Each number is 50 + 10 x the weight over its row's rms, rounded and kept within 0 to 99. Layers, rows and columns count from 0. The size before them is the row's rms in percent of the matrix's.

# q: layer 2 attention query, 64x64, rms 0.0967, rows 0-31, columns 0-63
# k: layer 2 attention key, 64x64, rms 0.097, rows 0-31, columns 0-63
# v: layer 2 attention value, 64x64, rms 0.186, rows 0-20, columns 0-63
# o: layer 2 attention output (transposed), 64x64, rms 0.154, rows 0-19, columns 0-63
q0 043:60 51 58 37 60 47 71 64 48 58 50 53 46 45 65 37 53 46 54 63 57 22 62 63 48 66 42 57 66 52 46 16 54 58 38 59 45 43 44 48 41 42 37 63 48 44 55 45 61 55 49 51 50 55 44 43 42 50 45 50 43 36 57 54
k0 044:54 40 58 46 49 45 67 36 45 60 64 57 55 54 56 62 47 49 57 71 46 43 72 55 37 66 63 62 47 55 34 33 70 58 60 42 46 54 48 48 46 39 49 48 44 43 36 60 30 51 71 56 64 57 43 48 49 52 41 44 59 39 59 46
q1 052:52 37 60 41 47 50 59 46 52 57 44 70 57 55 67 52 47 70 63 40 43 53 55 56 49 46 51 35 43 64 52 47 64 38 38 32 52 46 40 65 39 58 34 53 37 49 66 52 53 54 65 65 46 73 44 56 40 68 59 45 48 40 52 53
k1 051:54 52 49 58 50 47 41 60 35 55 47 50 52 74 60 55 47 53 69 50 36 49 56 56 30 45 56 34 63 55 50 55 68 27 30 39 41 61 55 49 43 61 52 47 51 53 54 47 48 44 51 59 47 74 46 52 36 72 42 63 41 49 54 57
q2 050:38 42 47 59 28 44 55 59 67 45 44 45 41 42 43 52 56 46 50 39 47 47 59 50 49 48 57 55 42 39 44 32 49 45 46 47 64 49 43 61 59 31 50 50 30 29 63 58 60 78 62 43 40 49 58 55 69 48 57 49 48 68 43 52
k2 058:33 33 36 57 45 45 55 50 53 42 55 33 50 55 62 66 63 41 38 30 34 49 55 65 44 45 58 49 53 51 51 50 54 32 35 48 62 57 43 51 57 50 53 44 54 44 57 55 67 60 63 53 47 52 53 73 70 44 50 54 52 44 55 27
q3 055:46 55 57 31 43 44 73 52 44 48 46 46 50 50 40 48 52 56 62 60 60 39 42 35 45 59 61 40 42 51 55 36 62 72 41 49 42 66 60 33 44 51 48 64 46 62 64 56 61 37 57 35 40 30 64 37 59 45 60 55 47 55 51 42
k3 061:38 42 43 49 30 52 48 51 67 35 59 36 52 54 51 71 53 48 50 68 45 38 52 62 53 43 56 50 45 58 50 44 74 49 53 59 35 57 66 39 61 62 48 61 45 53 37 46 55 41 62 45 54 43 57 36 65 32 52 51 59 56 33 40
q4 049:53 43 49 50 54 42 50 35 60 50 41 50 49 52 47 35 48 30 53 42 61 59 49 37 44 53 46 52 51 41 50 58 27 55 49 33 48 35 45 61 48 66 42 48 68 44 38 55 66 64 37 71 53 62 48 55 66 56 66 63 51 38 49 31
k4 058:73 43 55 64 54 48 45 54 34 54 36 58 38 63 50 47 57 44 46 44 59 65 59 47 54 43 49 29 56 38 48 52 42 55 32 27 42 48 39 46 59 42 41 55 63 52 35 60 65 36 66 49 62 58 51 45 43 45 43 45 43 44 57 31
q5 038:48 53 55 42 58 49 47 46 27 59 44 59 65 61 57 56 44 44 47 58 33 43 50 53 72 46 46 60 54 51 49 43 57 73 42 65 53 42 52 46 36 42 64 47 59 60 36 45 42 61 35 57 58 44 51 50 35 38 42 37 34 50 53 75
k5 044:41 58 54 49 52 57 59 52 64 40 43 66 67 40 53 48 45 47 55 59 36 46 44 52 71 64 38 49 57 64 47 52 49 67 55 44 59 50 32 55 36 52 53 47 48 50 40 51 31 54 53 77 49 43 63 38 33 51 47 35 45 53 40 72
q6 038:47 59 50 51 29 59 39 44 44 49 55 57 62 53 40 39 40 57 46 40 60 72 44 45 55 49 47 45 47 32 60 47 58 74 47 53 50 48 52 55 42 57 50 46 53 30 60 48 61 32 47 54 32 51 55 31 54 36 35 53 60 74 41 48
k6 050:54 55 41 55 41 41 53 58 56 50 54 35 43 35 51 50 49 40 32 50 53 43 68 68 58 41 50 48 60 54 65 48 41 47 63 51 52 52 50 59 54 55 34 60 48 29 65 59 73 48 42 55 29 69 61 47 57 64 53 70 58 59 46 50
q7 038:65 65 39 68 63 29 52 54 43 54 62 43 46 40 52 42 50 35 51 60 55 51 52 57 46 40 50 53 64 54 60 42 38 47 30 51 64 50 61 57 59 53 65 62 54 57 57 60 66 66 50 52 43 53 55 69 66 34 59 64 52 50 35 48
k7 052:36 42 41 62 59 41 51 53 29 46 44 66 45 39 55 48 53 52 42 51 40 52 60 62 59 44 57 47 57 47 47 66 55 50 39 37 58 41 37 47 52 60 55 31 63 50 56 57 52 44 51 44 76 39 35 63 49 33 40 59 29 58 56 33
q8 033:65 58 55 54 65 45 47 47 38 67 44 56 37 36 60 37 35 42 53 53 58 70 46 42 52 49 32 52 68 43 50 52 39 51 44 54 46 41 36 54 44 44 49 62 38 42 52 47 70 61 52 59 47 36 38 50 67 39 45 65 65 52 33 47
k8 050:33 45 45 59 51 45 53 62 39 40 42 34 43 52 44 59 47 51 35 48 54 56 75 63 45 52 59 47 68 46 58 63 50 36 37 39 43 43 38 37 38 52 34 51 55 49 49 46 65 41 52 49 67 30 40 64 51 51 44 61 36 63 43 43
q9 042:40 57 44 37 48 62 26 58 55 63 48 41 42 53 64 53 49 49 42 57 64 62 47 32 44 71 61 38 52 46 46 63 51 42 50 62 42 43 44 62 37 45 56 52 48 26 32 38 55 42 57 57 59 41 42 41 46 59 38 42 59 50 51 68
k9 056:46 45 35 53 37 61 51 71 39 52 46 47 37 42 47 36 48 48 39 52 63 44 58 53 43 49 59 39 57 54 60 54 52 66 49 32 48 35 46 60 48 52 56 41 37 27 37 37 53 51 68 45 49 46 43 46 57 41 26 64 57 67 50 63
q10 046:57 56 52 49 47 53 38 59 41 44 34 53 55 38 51 42 52 50 52 58 64 56 37 65 63 40 37 49 61 50 55 36 42 48 41 69 48 50 37 57 57 37 48 61 49 36 74 40 53 37 41 36 39 63 52 26 29 47 58 54 45 63 47 47
k10 053:42 51 44 56 45 43 44 55 49 49 43 42 65 27 60 54 56 52 30 62 55 47 66 72 47 54 59 65 61 63 66 46 46 41 50 46 52 58 35 50 56 60 45 54 53 19 55 43 50 48 50 51 55 55 35 47 52 58 39 74 49 63 52 43
q11 049:57 60 49 51 44 55 44 64 63 56 37 27 54 60 41 42 71 51 71 45 54 47 60 52 57 48 34 48 65 51 57 50 44 50 51 52 39 64 34 53 59 35 61 54 46 47 51 48 37 49 65 32 39 69 34 50 40 51 50 43 46 35 48 64
k11 059:43 47 36 37 56 58 61 48 73 35 40 47 70 60 46 30 58 50 52 44 65 59 36 58 29 58 39 60 60 56 61 62 48 49 40 54 37 44 37 66 57 63 47 50 59 54 51 47 39 57 48 54 49 36 55 52 60 53 59 45 49 43 35 38
q12 049:46 48 56 34 33 52 45 57 50 60 40 46 39 58 54 64 48 59 53 61 28 40 48 55 52 46 55 52 39 55 50 55 64 44 53 58 44 48 50 37 78 33 58 33 45 40 64 49 43 64 49 35 53 63 40 36 45 55 47 56 28 47 64 48
k12 055:46 41 33 61 32 55 45 50 67 32 60 53 52 44 43 58 49 47 33 45 46 23 51 49 39 41 51 54 55 61 65 52 57 43 66 50 62 42 32 50 65 40 39 42 40 38 45 60 41 61 63 46 56 57 39 36 38 48 43 60 47 55 48 56
q13 053:67 54 41 54 48 40 53 46 53 54 70 52 58 52 39 52 44 26 50 44 48 57 52 65 62 45 48 53 69 60 52 42 44 60 44 49 55 54 53 51 42 70 57 49 47 35 59 40 41 32 65 61 38 66 59 48 45 48 41 58 50 66 24 56
k13 056:66 59 51 49 72 41 51 41 48 65 57 66 60 45 63 31 48 32 41 50 60 55 48 54 43 65 48 53 69 60 47 52 45 46 43 55 59 51 60 51 48 62 35 59 53 50 61 59 41 44 25 61 48 68 53 60 55 67 48 66 55 46 50 46
q14 051:48 63 35 46 52 58 27 62 66 64 67 60 64 70 46 48 40 50 54 59 59 63 42 38 35 51 49 57 53 49 48 50 57 43 45 61 45 44 55 48 48 52 50 64 45 55 35 45 48 60 61 59 51 39 46 53 62 54 28 28 65 52 38 53
k14 051:46 37 47 58 59 62 47 45 35 69 41 55 35 44 34 43 28 39 57 50 59 50 44 38 52 50 63 59 64 52 50 49 41 49 56 51 54 40 51 50 38 58 50 48 43 44 67 34 61 55 56 49 42 42 40 58 66 56 49 59 49 83 37 55
q15 051:36 39 52 35 40 58 53 54 47 44 54 75 43 58 52 54 64 78 57 47 37 36 52 54 48 48 49 56 48 49 51 47 59 46 45 55 46 60 49 36 35 41 50 44 60 65 35 46 28 44 36 47 58 44 45 47 41 64 40 36 44 41 69 58
k15 057:33 36 64 48 26 59 65 50 52 38 52 52 47 56 57 56 59 76 53 52 47 42 66 49 46 32 43 49 46 47 56 45 69 60 50 40 44 58 76 46 45 60 50 41 37 61 32 38 48 51 52 52 46 48 49 43 50 53 40 33 44 52 49 63
q16 063:38 46 45 38 44 40 59 57 33 57 52 69 38 51 60 56 52 57 60 31 38 37 62 39 47 38 55 40 55 58 52 41 49 45 32 31 57 56 39 57 51 37 59 56 39 54 58 59 50 69 56 60 39 52 54 71 54 72 61 49 48 49 58 57
k16 062:33 31 39 62 44 41 64 46 32 40 57 53 40 69 54 61 52 56 57 33 36 47 62 47 35 29 58 34 49 52 46 56 65 51 30 32 51 51 54 47 42 53 59 52 39 58 45 56 50 52 55 64 49 53 56 72 44 40 53 50 46 48 50 46
q17 044:48 45 60 46 45 49 38 40 38 36 54 36 44 48 28 27 66 60 62 40 47 66 48 47 40 38 44 48 38 44 60 52 54 53 52 38 45 35 42 39 68 35 60 44 60 44 47 50 60 37 52 27 55 51 54 39 57 53 64 53 51 57 63 51
k17 051:55 47 52 60 39 37 45 51 61 35 52 21 50 65 39 50 70 59 54 46 70 51 49 62 45 36 55 46 42 50 64 58 48 48 52 39 48 44 44 38 69 50 37 57 56 41 39 54 54 32 49 36 55 62 67 39 44 53 57 44 49 45 67 49
q18 038:57 58 50 53 60 37 40 48 52 41 57 36 53 44 47 49 45 38 34 49 69 68 50 49 44 66 61 39 68 36 67 42 39 55 65 59 57 45 42 48 30 38 56 56 58 44 51 58 65 41 41 52 49 37 66 41 58 49 55 46 51 76 55 53
k18 042:47 56 57 50 53 50 40 60 44 44 55 37 52 32 58 61 61 47 14 50 58 48 60 57 58 38 58 45 74 66 64 50 44 47 57 38 45 57 48 53 58 39 56 56 51 33 34 54 43 49 48 45 44 40 57 51 56 54 43 57 67 65 67 56
q19 044:43 48 67 42 38 45 43 41 48 45 33 51 46 44 48 49 71 67 61 51 44 50 52 45 37 54 60 44 50 67 57 53 67 55 77 50 57 56 51 45 50 32 43 46 45 69 63 56 31 51 52 30 47 40 56 53 53 51 64 56 45 44 68 57
k19 053:47 56 56 47 29 47 54 53 68 36 54 52 65 64 46 68 75 60 45 48 47 53 52 56 47 35 50 42 45 53 68 50 70 50 54 50 51 50 67 43 62 48 41 53 57 55 37 40 41 52 60 36 46 31 58 38 56 27 42 40 50 53 54 48
q20 049:44 47 53 50 48 59 40 41 50 46 67 19 49 44 38 47 57 53 57 48 56 72 46 56 38 55 58 43 38 51 54 56 59 36 51 53 49 58 69 43 58 62 58 39 41 44 43 39 44 35 75 25 51 53 53 57 56 53 46 41 59 52 37 56
k20 046:53 62 45 46 62 43 45 55 47 58 63 39 51 58 49 28 42 45 69 53 59 65 13 44 46 59 46 50 45 41 59 56 43 36 54 64 54 39 69 41 45 55 51 39 53 58 66 45 57 49 35 35 48 62 53 50 60 49 54 60 52 50 43 52
q21 045:47 48 37 58 46 56 49 54 42 63 39 56 43 55 40 57 44 39 69 54 39 37 46 50 58 48 50 58 36 53 42 36 34 47 41 53 47 54 54 39 64 34 53 45 34 31 39 40 28 73 59 27 51 56 48 44 37 50 41 40 57 52 44 45
k21 053:20 35 46 45 50 51 63 51 43 42 51 47 48 40 49 55 46 51 37 49 45 32 46 64 44 53 58 64 39 55 70 46 49 37 28 46 53 50 55 49 56 43 41 39 38 44 41 33 76 61 59 51 46 43 41 51 53 56 43 63 41 57 57 37
q22 044:50 50 55 45 49 40 49 49 45 42 42 49 54 49 50 42 62 48 33 47 57 45 58 44 41 53 42 65 90 59 54 24 46 57 52 48 63 45 36 59 39 36 39 58 58 54 45 68 55 48 40 53 51 32 65 57 50 53 53 54 66 57 57 59
k22 058:65 54 46 38 55 44 71 40 48 57 65 61 62 56 48 58 62 41 57 46 46 57 51 45 50 57 46 57 51 49 42 18 42 67 52 52 65 56 53 45 42 37 52 63 53 42 45 62 29 50 48 58 49 33 58 43 54 39 47 32 70 49 56 60
q23 050:55 58 46 48 45 40 42 55 59 45 62 54 54 66 39 31 58 42 75 37 58 45 51 48 49 41 30 58 67 57 37 43 58 69 37 55 54 41 55 45 42 53 70 59 56 58 42 48 44 55 65 40 42 39 47 57 54 37 36 40 63 58 47 59
k23 055:46 32 50 69 48 46 70 40 55 44 43 64 40 46 47 41 46 51 47 48 62 61 58 69 49 36 50 50 41 43 59 65 60 60 53 37 58 25 50 45 53 66 50 47 49 38 40 41 60 45 65 50 59 37 62 47 59 28 49 34 45 56 54 45
q24 050:52 50 49 56 57 62 48 66 39 41 53 38 45 54 45 33 57 47 64 65 44 51 44 51 33 66 53 55 29 45 42 53 61 49 44 64 47 50 65 33 52 50 58 30 61 66 43 47 48 54 36 47 67 52 53 41 56 45 42 37 29 38 65 53
k24 050:52 47 59 61 47 59 38 41 63 47 49 41 56 42 51 39 52 64 55 66 58 61 51 36 39 54 53 59 27 52 59 50 56 50 74 47 56 38 58 59 55 47 63 22 47 55 42 62 52 61 48 36 47 62 53 41 47 45 53 31 40 36 64 55
q25 040:35 33 51 38 40 46 56 51 69 41 57 49 48 59 39 60 50 51 32 45 65 40 42 46 51 53 56 58 85 51 55 43 49 44 38 64 46 55 53 48 37 47 49 62 57 48 35 50 46 48 45 60 49 28 71 58 60 53 54 51 59 66 43 45
k25 047:58 36 54 40 52 58 54 40 45 56 56 52 42 49 56 53 60 37 55 39 53 58 56 39 68 58 44 40 59 50 34 29 56 59 43 49 61 71 56 46 44 44 50 58 37 45 53 50 40 37 72 51 56 39 49 56 62 40 43 33 70 63 31 48
q26 042:38 54 49 37 45 36 53 61 59 56 57 35 54 61 45 39 57 57 57 60 47 25 60 39 53 56 57 45 64 47 74 43 52 52 54 57 53 57 55 44 40 44 72 63 51 69 46 39 35 52 28 47 43 30 55 54 48 52 50 44 46 34 49 52
k26 052:26 36 60 31 34 58 53 45 48 36 51 57 44 54 49 52 50 53 30 48 39 46 44 53 52 40 59 38 48 61 52 48 65 57 58 46 25 53 63 61 56 58 61 56 45 56 46 43 45 38 63 49 49 25 60 58 61 41 53 53 38 66 47 49
q27 046:27 43 32 49 38 54 46 62 67 54 49 47 45 50 54 45 42 41 43 40 39 47 47 46 42 58 43 54 47 40 36 66 38 27 45 55 36 49 41 61 57 58 58 61 34 35 50 42 53 59 60 74 57 48 48 46 67 57 46 54 38 53 35 42
k27 046:46 34 54 59 51 49 31 45 54 65 47 35 44 67 46 27 43 24 53 35 52 44 51 42 35 58 46 54 62 42 43 39 34 44 54 57 34 50 47 62 51 50 59 57 48 43 54 51 54 61 55 53 44 63 48 72 56 51 53 65 61 43 41 37
q28 054:48 57 43 47 38 48 34 53 62 54 56 34 44 49 40 56 39 62 43 45 59 50 59 42 54 51 73 41 51 53 66 71 52 41 68 41 45 53 38 60 53 46 49 59 32 36 64 55 59 40 62 54 33 58 57 59 63 68 61 61 49 62 44 58
k28 065:68 61 35 30 53 50 38 43 51 61 54 52 49 60 39 42 59 35 54 38 62 38 35 46 54 48 62 47 58 59 39 46 40 46 43 59 41 57 50 63 57 44 45 68 43 48 71 62 48 49 50 48 34 57 61 63 59 65 55 64 71 46 47 54
q29 046:62 53 50 56 40 39 47 52 45 35 48 30 46 44 58 31 43 51 57 54 51 70 50 56 61 48 39 54 62 41 47 60 55 51 41 72 64 45 56 38 33 54 71 47 60 68 57 50 50 38 43 55 47 49 39 51 53 35 42 30 37 57 36 50
k29 053:35 47 61 54 44 56 38 46 56 29 41 58 50 41 72 41 42 60 24 48 54 63 52 54 55 50 53 56 63 48 62 59 52 44 73 61 51 36 46 50 45 53 46 35 61 37 44 57 55 44 24 53 63 43 43 47 44 50 48 53 38 59 56 63
q30 044:41 27 62 55 62 44 71 27 42 37 40 45 47 44 60 41 64 44 46 42 50 48 62 59 57 61 40 54 37 30 48 44 46 53 51 39 47 37 42 50 44 60 45 35 54 49 51 47 58 52 43 59 65 29 50 52 53 47 63 58 27 46 54 49
k30 051:44 49 67 65 43 47 40 63 51 29 57 45 38 61 63 57 63 50 52 49 40 58 58 69 65 53 34 33 48 47 45 54 47 53 54 50 39 52 33 42 52 42 54 49 63 47 30 45 33 40 47 62 58 52 50 51 37 41 42 35 43 30 54 42
q31 050:54 53 38 42 51 43 66 45 48 43 52 52 32 51 41 58 69 45 49 34 52 45 39 64 46 49 48 41 48 60 48 50 42 49 43 48 42 60 66 45 74 41 49 54 59 51 55 49 36 38 39 33 45 59 73 46 61 44 65 65 55 66 59 28
k31 054:60 58 52 61 47 32 52 39 45 53 55 42 44 40 59 50 69 61 47 44 55 50 72 39 53 51 39 40 45 38 64 61 48 50 55 44 59 51 66 37 71 47 44 51 47 65 45 55 49 44 56 37 61 55 49 51 45 30 50 45 66 58 55 20
v0 100:52 48 47 45 64 59 58 45 60 58 40 23 36 50 41 50 54 50 43 58 53 59 60 37 56 41 39 62 48 47 49 36 58 47 44 62 48 34 30 60 52 39 56 66 61 52 63 72 39 45 57 61 54 66 58 47 65 54 33 47 60 40 60 53
o0 104:41 51 53 53 37 51 51 52 47 53 53 55 47 55 54 68 53 60 61 62 42 45 36 56 54 57 59 40 35 56 56 60 47 49 39 47 41 65 73 26 60 59 63 38 50 65 32 35 32 52 53 44 56 49 55 47 46 44 57 32 36 45 41 32
v1 112:36 58 62 38 62 48 49 59 60 55 47 56 62 27 31 50 59 56 68 49 45 37 43 40 57 60 52 34 51 49 48 50 59 35 69 48 47 55 48 34 41 42 50 40 23 56 38 44 53 44 44 50 62 60 52 61 69 46 46 38 52 50 52 54
o1 117:54 36 56 63 45 51 54 38 56 27 49 55 46 63 64 46 68 45 50 29 56 59 59 68 52 45 45 63 58 54 45 53 44 57 44 42 58 58 48 55 54 68 43 55 66 67 60 62 34 36 47 42 41 42 60 51 36 43 50 48 35 37 49 33
v2 121:52 58 43 34 46 56 49 62 55 56 60 53 45 37 38 50 51 57 58 45 48 50 44 64 30 62 48 47 51 52 42 58 58 67 57 33 76 79 62 38 38 50 56 53 60 40 47 53 53 66 54 64 45 51 51 40 39 48 62 46 54 33 41 38
o2 135:47 51 53 51 47 36 36 48 60 44 31 34 39 59 49 44 63 41 59 47 61 51 63 37 54 57 52 46 57 39 56 47 42 46 48 47 44 33 25 53 62 32 57 54 44 48 48 66 61 54 66 36 64 38 41 39 70 51 42 52 56 59 65 56
v3 117:29 45 57 50 57 44 67 42 49 73 51 40 45 56 49 33 35 38 48 54 48 57 64 40 50 37 41 42 52 57 43 37 43 47 45 51 60 31 28 40 59 46 46 45 38 56 40 63 44 27 47 62 38 41 49 42 57 39 37 51 55 47 60 53
o3 112:52 58 50 36 48 66 39 69 32 57 49 61 42 48 62 72 52 55 52 58 43 47 37 63 61 64 59 40 42 68 50 42 48 61 51 53 33 74 61 53 56 54 63 55 58 49 56 43 45 51 48 33 53 69 59 54 44 55 61 43 39 51 45 42
v4 138:31 52 53 48 71 50 48 58 42 62 59 52 50 38 45 51 63 44 48 47 58 50 50 46 49 51 52 65 50 34 49 47 59 48 55 43 59 48 56 31 69 49 43 55 50 48 37 72 61 34 38 69 19 46 43 65 44 43 60 47 47 60 48 58
o4 146:67 51 50 51 41 57 40 52 65 54 37 54 52 61 50 41 43 38 69 60 55 56 42 57 59 50 46 43 39 59 38 54 36 52 57 63 29 48 41 63 55 62 53 52 49 31 59 28 46 54 62 36 50 53 38 33 57 46 36 65 55 54 37 37
v5 124:53 48 46 58 61 42 58 55 30 51 61 56 65 61 56 56 75 74 51 68 60 55 64 50 58 70 49 51 59 39 60 45 54 59 42 57 54 41 50 48 67 47 58 59 33 47 40 59 55 42 44 54 47 52 46 66 59 48 67 57 51 65 41 47
o5 125:46 52 46 49 38 47 53 48 65 47 40 51 47 33 49 39 45 25 53 60 41 48 50 58 57 49 44 73 51 61 43 63 51 51 71 54 60 54 39 46 42 65 57 36 49 50 63 43 37 63 63 54 48 43 33 46 52 53 22 45 40 36 56 59
v6 128:50 49 49 49 55 44 46 76 49 55 47 60 56 20 45 66 71 57 72 40 46 42 38 42 48 61 53 47 61 50 41 54 63 51 56 41 55 71 61 38 40 54 62 56 45 31 42 53 57 58 49 37 51 61 52 49 50 50 66 56 52 52 41 44
o6 138:42 35 44 57 51 44 44 44 57 34 41 50 33 70 47 22 54 47 59 39 57 58 68 59 51 39 36 59 54 41 42 56 34 42 48 46 53 24 30 57 62 43 38 46 54 50 48 53 53 53 52 50 54 37 33 48 57 47 43 52 53 42 64 45
v7 115:51 65 54 57 41 37 49 59 33 48 49 38 52 38 48 57 52 44 61 22 49 37 31 45 58 58 55 62 50 38 52 50 59 52 67 36 48 34 54 53 47 50 41 41 42 42 30 37 65 50 37 43 39 50 47 64 55 56 49 40 37 61 58 66
o7 117:65 43 39 42 60 62 52 38 52 48 59 71 45 48 45 29 52 50 46 49 56 73 37 53 44 32 36 46 40 59 39 54 46 48 51 50 51 42 54 64 56 56 50 65 50 45 72 64 44 40 64 51 43 51 48 50 59 32 61 66 66 55 47 39
v8 134:41 50 69 48 61 46 48 49 62 67 49 52 42 48 36 54 50 42 36 40 42 54 43 73 45 54 51 51 53 66 29 44 40 44 55 51 52 71 58 67 44 48 58 45 50 61 51 62 50 65 48 61 64 53 41 40 44 28 58 62 53 57 33 59
o8 129:56 60 49 52 40 54 44 53 47 43 49 27 50 60 52 37 51 70 70 45 68 51 66 41 50 38 43 39 51 32 71 58 63 54 47 37 39 42 41 38 53 47 51 44 55 51 54 46 53 34 52 34 40 63 40 51 36 66 44 43 46 47 62 58
v9 131:68 53 50 48 60 59 33 42 49 35 67 38 38 61 51 50 31 54 53 53 48 43 48 74 58 51 60 38 45 64 50 53 41 48 62 28 47 47 69 49 54 26 62 45 45 50 36 55 53 58 51 44 47 41 43 52 52 57 62 37 39 39 48 42
o9 127:41 42 52 39 49 42 62 45 49 44 41 67 71 50 54 49 68 54 49 32 51 58 46 35 43 47 32 47 54 43 53 39 74 44 53 60 41 53 34 59 30 43 54 61 45 62 64 55 52 35 51 52 46 38 46 33 41 44 35 56 57 62 54 56
v10 125:52 55 67 48 75 53 56 57 57 73 43 38 52 33 50 46 62 43 49 40 44 44 48 39 47 32 55 47 48 42 33 52 53 35 54 52 56 47 43 53 34 56 41 60 46 43 47 60 44 63 45 52 51 56 63 46 57 29 39 69 61 61 37 68
o10 133:57 46 70 53 31 47 49 50 47 40 42 57 33 61 55 46 50 67 64 67 68 53 51 46 52 51 47 37 47 49 63 56 51 73 37 42 40 41 70 43 60 62 49 46 59 60 50 39 54 44 45 50 41 56 46 58 56 49 65 36 36 35 55 34
v11 135:40 43 61 55 46 48 46 42 48 60 51 59 56 51 46 39 14 45 41 40 48 55 54 66 51 55 42 40 54 74 50 44 29 52 49 36 58 48 55 48 48 43 47 29 35 68 37 36 58 50 53 51 50 42 43 43 70 43 47 49 54 61 47 50
o11 120:62 59 44 37 61 47 53 58 34 60 51 51 57 44 64 57 71 55 46 44 48 48 50 46 48 43 56 52 54 48 55 43 63 52 60 50 52 53 38 62 51 32 37 58 53 42 76 70 49 35 38 38 39 66 63 51 23 59 56 58 51 53 59 54
v12 116:61 51 53 54 46 51 55 52 57 57 54 47 42 55 74 43 49 45 45 66 41 47 40 61 44 47 46 42 49 52 48 51 47 42 50 40 67 69 43 56 45 51 40 58 54 46 58 60 37 65 56 51 48 28 56 46 21 45 41 56 40 49 38 17
o12 116:40 50 52 37 52 53 37 65 43 57 55 55 38 59 47 56 42 53 43 45 58 49 64 33 47 64 65 39 63 42 64 39 57 60 43 52 41 39 43 43 34 48 61 61 49 35 44 50 71 40 49 55 52 44 51 51 70 64 39 37 56 62 60 72
v13 117:33 47 58 47 46 32 60 48 57 51 59 51 58 50 52 42 52 55 62 44 24 50 52 63 47 44 47 33 71 54 46 47 61 40 49 62 43 46 48 51 53 48 52 47 43 34 38 16 50 39 36 45 57 57 56 39 52 37 46 64 50 44 32 53
o13 120:54 52 41 43 42 56 40 51 46 40 46 50 54 54 51 53 51 52 38 37 57 58 61 49 53 43 39 56 47 56 54 58 40 47 51 28 42 63 36 69 41 70 48 51 61 71 55 73 46 63 60 66 53 57 48 80 48 65 48 38 46 45 57 55
v14 150:33 48 59 35 51 31 47 54 61 61 63 64 58 32 47 39 48 46 38 54 49 77 67 57 45 45 46 42 54 64 42 45 43 46 39 62 57 48 52 37 50 44 61 46 37 67 51 46 53 41 57 57 54 41 49 38 59 29 61 56 58 42 42 43
o14 155:56 58 52 45 41 59 33 52 53 49 44 34 51 69 57 52 49 61 71 47 44 30 60 59 59 58 58 58 50 45 48 36 62 48 52 46 53 53 46 59 55 40 38 47 51 51 57 57 43 65 41 37 48 68 49 56 36 77 52 35 35 37 54 64
v15 150:68 49 40 47 52 55 44 49 47 51 49 33 56 39 61 34 57 48 46 57 48 46 47 47 53 24 54 48 36 41 45 45 55 52 64 49 53 50 49 42 33 44 35 59 49 36 49 53 48 70 49 48 30 40 49 63 35 64 54 44 40 53 43 18
o15 132:48 46 61 46 55 56 34 48 58 53 52 82 50 71 44 57 42 50 42 52 58 56 48 43 51 69 45 47 54 37 48 37 54 71 48 64 41 39 54 56 48 54 49 52 59 38 41 54 68 45 46 58 61 43 53 33 62 32 45 48 57 53 52 72
v16 140:42 44 37 40 46 48 44 45 55 48 43 53 60 57 36 50 48 57 44 62 51 32 51 34 42 41 45 45 41 31 34 47 57 66 49 46 55 51 44 43 50 60 57 32 64 54 60 49 42 52 58 52 40 68 49 57 74 72 44 48 67 64 66 56
o16 137:62 55 59 60 54 54 50 44 40 44 46 36 53 30 51 54 60 35 41 53 50 59 44 59 51 66 56 56 44 58 50 48 33 51 59 63 52 52 57 39 66 44 39 50 60 50 28 51 48 50 34 37 68 44 67 38 47 23 62 51 45 36 45 40
v17 163:34 63 31 40 47 53 44 33 53 59 36 43 34 46 54 45 48 33 54 40 49 62 68 61 50 46 54 76 61 47 56 34 75 46 44 43 49 45 56 40 69 60 53 58 53 53 47 50 48 47 49 62 41 47 59 39 45 36 37 44 40 50 56 52
o17 173:43 42 50 50 46 51 38 50 69 57 63 53 69 66 49 70 40 58 46 46 45 55 34 43 48 52 57 25 30 48 51 59 47 29 49 55 30 51 47 66 52 47 44 53 44 40 52 54 63 47 52 48 46 72 51 46 59 65 52 57 53 52 46 32
v18 112:60 58 39 64 30 40 61 55 45 50 40 51 67 44 57 71 58 49 73 33 51 43 41 45 61 58 58 54 53 58 57 61 49 68 52 59 41 48 55 55 46 64 54 45 55 33 49 46 68 61 57 37 59 61 54 52 65 70 45 46 43 46 47 48
o18 105:42 48 40 51 62 45 49 53 54 52 55 66 35 50 46 42 53 53 32 64 51 44 49 51 26 30 39 63 61 53 45 60 45 32 46 46 66 38 50 51 66 35 46 62 44 57 44 61 44 49 59 72 56 47 47 67 52 30 49 53 63 43 56 43
v19 145:59 44 48 34 51 67 44 52 54 40 55 54 49 51 50 39 48 52 47 48 49 50 57 63 36 36 53 37 41 61 47 67 42 48 45 52 52 63 48 32 22 54 47 44 64 34 57 16 38 60 56 48 52 63 58 53 51 55 45 58 63 46 43 41
o19 135:50 61 67 47 39 25 52 41 46 49 42 47 56 46 53 60 52 46 40 53 52 43 57 23 60 56 47 50 66 40 54 32 44 66 38 39 61 48 46 52 58 44 46 52 52 67 37 71 68 64 34 58 46 41 57 45 43 48 64 44 48 45 55 55
v20 152:56 58 51 41 44 59 37 57 57 35 39 57 23 41 49 69 47 53 40 37 51 55 40 46 45 63 48 60 56 52 48 44 54 46 49 41 39 49 58 54 34 37 75 53 61 49 66 37 44 44 63 49 65 72 48 44 62 43 52 46 53 39 41 60